Weights of a small transformer language model.
Architecture: LayerNorm before each block, learned positions, biases, tied embeddings.
Training: a variant of SOAP for these matrices, 133M tokens, 4068 steps.
Each number is 500 + 25 x the weight over its row's rms, rounded and kept within 0 to 999. Layers, rows and columns count from 0. Numbers have three digits each. The size before them is the row's rms in percent of the matrix's.

# layer 4 MLP down (transposed), 576x192, rms 0.187, rows 64-97, columns 96-191
105:473465501492492517459472481463519486520541483520518505509499500468502500519505527501454485517509508514531544521484501487486487501498520491546518497511569552482517539479470532456496468453492490550495513520485456518520512448501513485467493501496511471497500513547517542481514488511497468509
099:506526515488477479518534477536500523500465494495542519517496515524488525492497488523464461468496514497482505522495502514507480508459450544492455444463479522511503509488514487501482481478495480534482491505488477516504496486518512467528499516526515505478544503499516458490523470480559495486
092:517452488455535535486515489502453551488508506499548495552468467549492532512481533476454483501511530464520512509514513519471533511464504486521488482507555505530535467531521512494479475508530493503472510514517492488541507506478478511495476534512513544483484470504497467547521543492493486457
104:515469506537498508480500481520518510504503520489540496504463493481487546468506460552468511546534545525511511472516536455482468474481523521485474498527467477517544495489487507534515488520538466521528435546514495548488516479495520521504481475540525492463482496490501525558515505493486467429
111:517537499573516484448494472509522532517512514480522490499490514529468512538483513490492497483492499505488501528529461468495492526544515549474546529510492454456512465481481517479480465476480575478501489500509502527530521504464499506506512501500548515489484525516504510509526565452473466490
102:495549478486499441544547502535506535502507514501486557538450504505472486513483535494501526522512479502519490497503507504489503501527508479461503478487464507519495468510506502494493546464496503497468500485485521543484513514484499482490495490509507498463473492513466526510498488536502507509
092:492540530516471485492506492533508494489508526462480494509506492519485458527517474537480477511487531472514510501541486522464478535527502503471465514469472514546517521471498496488496566528500506536511511514502521560495519516533512505515529489512540526491520558517506544529492513483506535482
094:493519549494537485527520508500483552501513491543477510530502522482475516483453496480475527498502518495498530490540549476514530458519485458499469509522511494519529506497458501506529463543527513526494494477507523484481491471464511499473513530531481494485490503517478484508483498519452471477
110:505517495500494479497508511537547522509525462528476512525512495515524449512538475455498498499501528488513466511477527518539490486449479490534524464499470527517504528481494493527514505459528531494548472522466472526493511478501479518472483453532466499514457528515523510531482484448502560516
098:526528547463470501509482490495466486532464524537473499524495520511519465515498514494498524475563552542500521494493491492490509507479503505518480450470497559517468512498484490505548509505471486518506473511445500459481499511524507473442512512514525479495523523524517489483526543511575496521
100:525484541516506486493500495486499545516491467510496476514539448508485523506498534567523497514502482482465538552497516510490473501505464493507530483542497550475479504482498517439519485523507482503506521518495490479495505500501528545524471498534532534502491495507519514493480452491429499491
102:482493513509509467503489484472515480522474499461514454507503504466475461519534467510528481534508532499501508530491537498511528470497468525514528448482487534542475531530466504486501488467533431519491502435492468453508473476503467521457510464486495498473517466518514468491489511519489490486
091:481529513450510475493473496498473520482507496486442514522505518558459510466524525482529511489448503480493526494514529549498471480492485492479487488460494530466503507468460492502475493501486467480524514516526422494506468449523490499510494470496476513482511491522510525486489476543493527501
098:549498510488479489490505466510512513484528471538440462462548523559495538486435478511566510521489526507496490439489473525511505482481488554509533480496507492490488519460466464455482494466489501507481498463513425497485491502483491524488507494497513505515520514462540506497518478485511502485
108:513543474476544473530505493557510513506515515492522494463491516466489491464479485442510484469475477477474491478520507503499494486505493492494457526523480476460486471431524524504472464496519533492526521480535505481501505499503539522546516518484542514493483430479508485439517467522484526499
100:515536523480467462522467498454472536496499529490485473539456491547513494536505490510520509504541509517534541524486529461506533480505471480502465540511486511521479535516496511488482505476479495539477460498513504479504461522468520539511486545494490503507511543517463491479482492490535505547
099:507459488502489495514469542496536491444473470501487491485496471522477471488536460465525483497518436446491477500510476489467531522509490501514461522505485549487480491512497493533553525485505478479462483486479553534534507527488480509477479507460490536491509490506491484535492504523473534492
107:509475516483473493505493488471554498451546494515517475466468513511480491471475517493543479488486500519588468503503528540502502488518486510531472494513519458520505520476538486515510462537502488519526489493498505480524463524530509499476500446494512496483462471504508514480504515516517521518
095:457520523472484500467529473485509464491500557506471498470527546506485537506502483503511489512525558505511451496509555503503507498544512516520491520478541496487516498535532515541539502540525521542497480456498425531481488523529497462503502492469499494480518498484506471509510472459494506496
091:500531469492490470481525498500494506487511503473541468514510470561482447481510507509487497498491506502485484518497514496483496529510522466503498490500481500446505473481510523477442524471502412495509461513511517492492548474482478491515548495463470504492496503495490501485518506505492511476
089:511490486517537536485486500496458487508488466493484468512534496515494489487459478507502536515476486496492561499538525513497493538485534495492441520512455477482497480502516472466468459501505520506506482474492494533482486527559519515492475512479572505520475542459482504470459509486515528506
102:499493500523478499483476480495521456450543529543476481479504509539519535478519481503503510503567512466475466498533509445532503548490527478523516480525489503537498499518509450489488480484490494483515541460511490513486524516484527467507545497448493491531504516522495494494512515525511489501
088:510507524537503475496516483509486468521554514516531466521481483535490517494508527499523536497491488535524499497480479480495474523477513484463549486465508505456474470519534525549491589473523464507529499524476493511501491510468501496555491505464487523536488526488462528510534457494494494496
098:495526490535498495451504513483450498503477482525474525523513553452499530507492535528518526522497486446487502479476474534533474529550498514493555483494468531488498534531476501577510508508518501468501524472504460505492462498515458471499488525500502501500521474508471522462517521516534514511
110:500531471555504514489505486511469491467469518498506445485499529486491531490567489539455483517496499507526461530477513512447500507561481480461459506524518495489474472500485484491503512490508527527519473515515507504442466508522496475534525532489524521481499535530495535508515525503496520501
101:519532478503493546509547476502514490478519500491506461533492533461502545498572460518474499494499454505511494497519516474480484485520530496521496480476518538475459481529535562491502503467517509508512490481529525523490451498513502555502520514511518435518492526491492472506508502508509499487
090:557549520482474522518541515473490531488535451522520451466496488465505481485510503534488513490508494523501478486560485476504498489553502504515478510513523489494538471467522502496480508496482501515510466509485493491545513467488521492520511508544539538477499516492475501497505454511525506453
091:492491490459499506504522478476497496456461503460481512538523514517496488505523515520501476501506524506474446521521480489550455507527490505491539513538510538527549486503495507529464529504510524514506500469465471528532554495461485507468505475464447498518533500543522480518508530483490508472
098:474497506491515491489530502513521553469494511463456463524486507456452472529470500507516533488493508506499508544530485531513477512492485503488469508519520543515524549514521476480459477504480496494467524477515492523502466455531481479470491475522477536505508503462465485481495529471498515499
109:493511490477468487543511498518509470534486499538480490556537488475542481509502484464496439527493529480544480523518535507465497506513477508481504503515515526517508501491523509494531472460461534493454547473488485523486509558553513482498470492446483530515515494566512484505494476511498477506
103:497516517471488488529501495471525497479497541494533484509528481513541507485517483493467500490505500481482501448532464496507503501460494513529518473544497449515441495500544490464563529542510467529458506571503479485516478509530503519484487510473489486493493533492508498512501482560494455498
099:490518513475549525494486494417449496448518483507489520464514468482533536502510509505481469478499466544455520517531467500507478456495480512524546447497474508479496496478516523486490536510512487531491488496502468518466507453487560509463503454481510490487481502530467486505480499466495540475
105:465515508492520500489530485514525561483524498533484499521467529464528460529520503499458494467519525530476490505536511471507495471453494492510516496538523504540483490491455560508497497483535488529549500495517488512499519515489481456530507507488516490470476530490506508528465530534535485490
093:544529516549532497488494460519477457496507478459485508488466473533489502506525508487477532491550473526532490518488482482485488513507466484513508503471550524532510515537445464529510518482524487493492492496514461487487483468499497538446469536542470491524500548501522522505509554472499486503
# layer 4 MLP up, 576x192, rms 0.183, rows 65-98, columns 96-191
099:506483461470506534475518474561526507491512519468507480516486482461502522499507492486473485508506491493557445512499523472497499516479553481480488508487464470502481528498477480507549449513477457479502461504492499457517499526505508515510533498504499546470534471453510486489508471523492517462
094:516480538528491443492501458525502477506505497460469481464488538476502457535466486505494536461482481502482537519521486496494511475507503540481518534507481511489502520495519494516529500475506503490502520476488494480536527463480487484492478533496488519512522491490527560481530472478451517456
104:492520486453482495503469512509504539477560499517537453552492499457478507515467467526512528508507561499482523521544493464466480462526469504504525525503523512542519486486493458537507491529500509498471516485510516491525500488473483483510484492453460512481528499512463544466489510456431493496
120:483529509472510528494496543526502486539512476514528489482522520519523458533493511517456507526511500503488473458467548529556478530500508542463501530517488470502496511474531509511478551451512502481489467508512503460513520487476481523523472563489487479472494497486522503508523520517471472517
102:517492519530514525505511541531521517516467521492499523492507535499512503457510469533532456552558531502467484514463492484539484519490502451530452496497519511484518504457505499478498462525488499504498519466461519478487524517475530527493509477495483481487511497534515519498480512458494479523
097:516482466496498535525522458481481496551500471505490498477511457535518510515529493518513450511492480488498467454515480509506526520508550468495513517488484467480516540486531480495506528474516503525481472487527569501486537520538503552495533526495488484454531532487548489495494498510480517495
097:488480472526476497496525542505521490494501524432504455503509452509507516491522521503526494486534511523522529543496483491498457519501429515501517515456479480486508485496508517504495504452463497492519478488512495505501496517504478512512527483467502506505497521440524533469473486490517501538
116:520503461537522480469492517480474460505473514536541479463489521524496513461537496478503482493497501461495530479506511538503484501535561500514476524487554530466515483473502486498457521502507485513546512510482466480500522500498496528482483495528517541482513523455459547525523536507463500468
105:492434504515512515472506486496501459546537524509490518508546523474521447532495497480513530514468501522483519509489467502478491519474491519494458514498479455534493480513498491497501486544551511509482463476520536478521484481496507512483532539481476478524557475528506466532516515512503488525
096:548505499510499566505486486542516463506518491467485483447510501498502452514492495509486519500566530482451539469466526510528468513543497494454499507526489508478531513468494470490512521537521488479479493535527456484475524482488501479461489519491493494511479559487527515499515508478505514510
112:517442474527480467531463514558530482508496537452516550505496476467500501486493475492498543487465478521462504532475490495488487528531474491465512513479479522534498465499495519507540458500499467489495522468514505526522522504500507512512504483509509495541477463509492531564524493511468478487
090:501505499480499486474497450516500482488462519501484511454488499487487540477527504475512466538484573519468545479500505479458501507483536480503500471499466549514499527474522498496498491530497495492491504480500542500479503498440472526530484513491504494520505490462485536503467497467548455492
104:499512513488511503502485482505512505467529482511487529490484484461519491488478499553519535492539546533464519483498473493474542502486512439517488470537546509522487476481516518476498444497509475494481511546492504488452555453466473500494488466495504508442508473509512489533481534516542478468
099:471481523505487504480487520501560537532495509486544512500529517497456466503456537470491535507491502527502434462517505519516515497463520526506534472502484507527513475480485430494459521470502514484502497515506505481522524518458502508455509515498490498515493537476513486489509465476519473498
092:482475481495482447449510458514555484429502447537481512424539482473509464495471512477495513485504471502535452483501505516468453488500487485510546501521509478499465510521527534477481508512485498482500524481494481528465465493473485495477495535474502492516504516498519528540507540514507481468
091:530506488515485482512508511486512483496510462517475457483515558519550534500487489465523471499483514527503521509492480505499440464500488488451504535533525495512522497520486473471514506502520533516511534493498474542496504463491504506518506484499414477495466489484504484482498531511480512489
109:522526482524457463477538528488496501531504478505473521460489505479466471516515477507475507473497520520513493468534521443506508517484484494485524518488471517545511530450434496499540521482520471495488514521513537482568515501489497504511488486471481489521495539490493514499527548461518513484
091:473510506535509502482529467502514499485511515521502491499515504524525511503466509517541442481497475495460476496505476502509505532497527473450516494512468512584526515479503487484477528506492473538471453492489512534522545521517529490454536486536505490509471518522497515484501472541500524476
099:500500477458508507516478526509497471489472514488511520497488535492529490502492535473470437518488552498498485480513511472486494536505501516463448484510512506497503464487535517480480491492521475496518530522490511447500494504487489501452460522506491545494522501501549534491522532514507523513
087:504501472469466509528522475501510487531519496465491476492496510531528486462492480515523499496528478572502547474574485482504466527524516473516493486486526530480504460459503504513516439516483490524479468477497509515527489502505483463527495477495540539488526486497488504505480512451556487503
099:500522491460513509487499497531488463508491490520534517485519491494472545474482557502512502532480502490466518495509486508496493466526477498487530523531492495556495523492501475462514535481474546534520512540514461492475470501517540517477471474489514483418479486473508505482503472515489480445
093:474511491512500469522470510462526516498531518509480481477520496445481482481480524476457464479516519494477495464517459538459453556495536510506484518482515521510521460494523482471501482473564525520514514493508468530507443492506479554480466518473484492521507485516518484517532521485491497476
097:522496499494549528482516504522562476548523465494526475512466538489547468545476524483475468510493486476461493476570502512524524505486498480475487527518513501517482511508494526541479469523473515488480509487547499477545457525479514530543491495459522524493537512513517478490545507483477503509
099:483478488495516525495508492477488536506525529480463480470535509450477506515520446573516520501513497504476484473468490472481454461496493515506503504536502518493535513528459434493477517517504535480505498505538509493519503510475440481518468477491516483478515504465499528539551489510473522462
102:508525479510523481484476519570548491503512509506483525516507526481484494492526505484547494546500503460467504491464503492544487513483546519534514545492546500509505496503490482468466514506480496529500496511474492477521480483455505516555476474487501520478475483488521504509452475479519507511
087:465498476473485470526492507541509554486498532484493518493507514525528526471510451479508481521474455480484512503520527439510526509481535526513511488466452447534517488503488497517499480512485489511490465500486471497516501526530536484502512494521503492456528481555497537463496498521499476509
092:490479529505502493486491524468503493495489491484532526461526501490482506516493516490499425522506521510444510451470497480495485527482511528498486494455491487496528482491472524528469408498497479508488560507517498514526521493496488525526457523441523523523467519482496493548480537517486493498
095:535504477512487468502505501477438467489454466492558469493492483500522467461545493484487500532538510475523478481504480519518484495444441549492509482513498514530520513490488475509532547539492479491531467501515513476478488513438500493472469509504502520455506471516489489509513517480505499461
106:483541515446460482546531543507487484503456527476505544525526543481505502545497508518496558471470514459511469490564491467468510517480513506532498480508517492479525494477526459507512465509467520490502484504492528527504492474449522511534474453447485524486503531532505517502495503468515484507
099:499500505512432574500492498452555490459505500517531482536527468476482521502470483508471457517470488468479463499523479523493512491477579515474516499484526494545520504459490494495482476491488457465477498526519471510521513524464532491501488500490478489501484484570488520481511504487504482511
102:498521507512520533494507487465519487506498455552510498455490487509501532521509497495506521497477496516489486480525519513566491475464472478513478500523512515525521526472505456519478508542507467509443506519483484533543469536516472514448477496500528494519482464523502524525499515491468473492
107:473453507518480516488473514468507456542514458503479504495511509538526525520510476512532486499546533540506514476501457439482496491513471520529488529543483476510507490536547515500471529511520491494471451491478464511512510504504514504474507523491514507535542537518513492504491491516550464481
095:483501483522514518485506526515483494477553510549517579511541485480498545482493490528474527532497519491513483562514513468523527485495515528520503505511488500518481498460520497491496477527482485519508483464493500509517497507481513513537527464524524489519543503476498460516506499554509492524
095:509517491509502505466472482512485473498532486482460492481502511495501508516482532444450557512481518518506497502533503503488474481537519498520508456439472526490527480516512463499465486495522484530488474534501506522493489478524509518545491508504455511510490517487475533501465472524491490460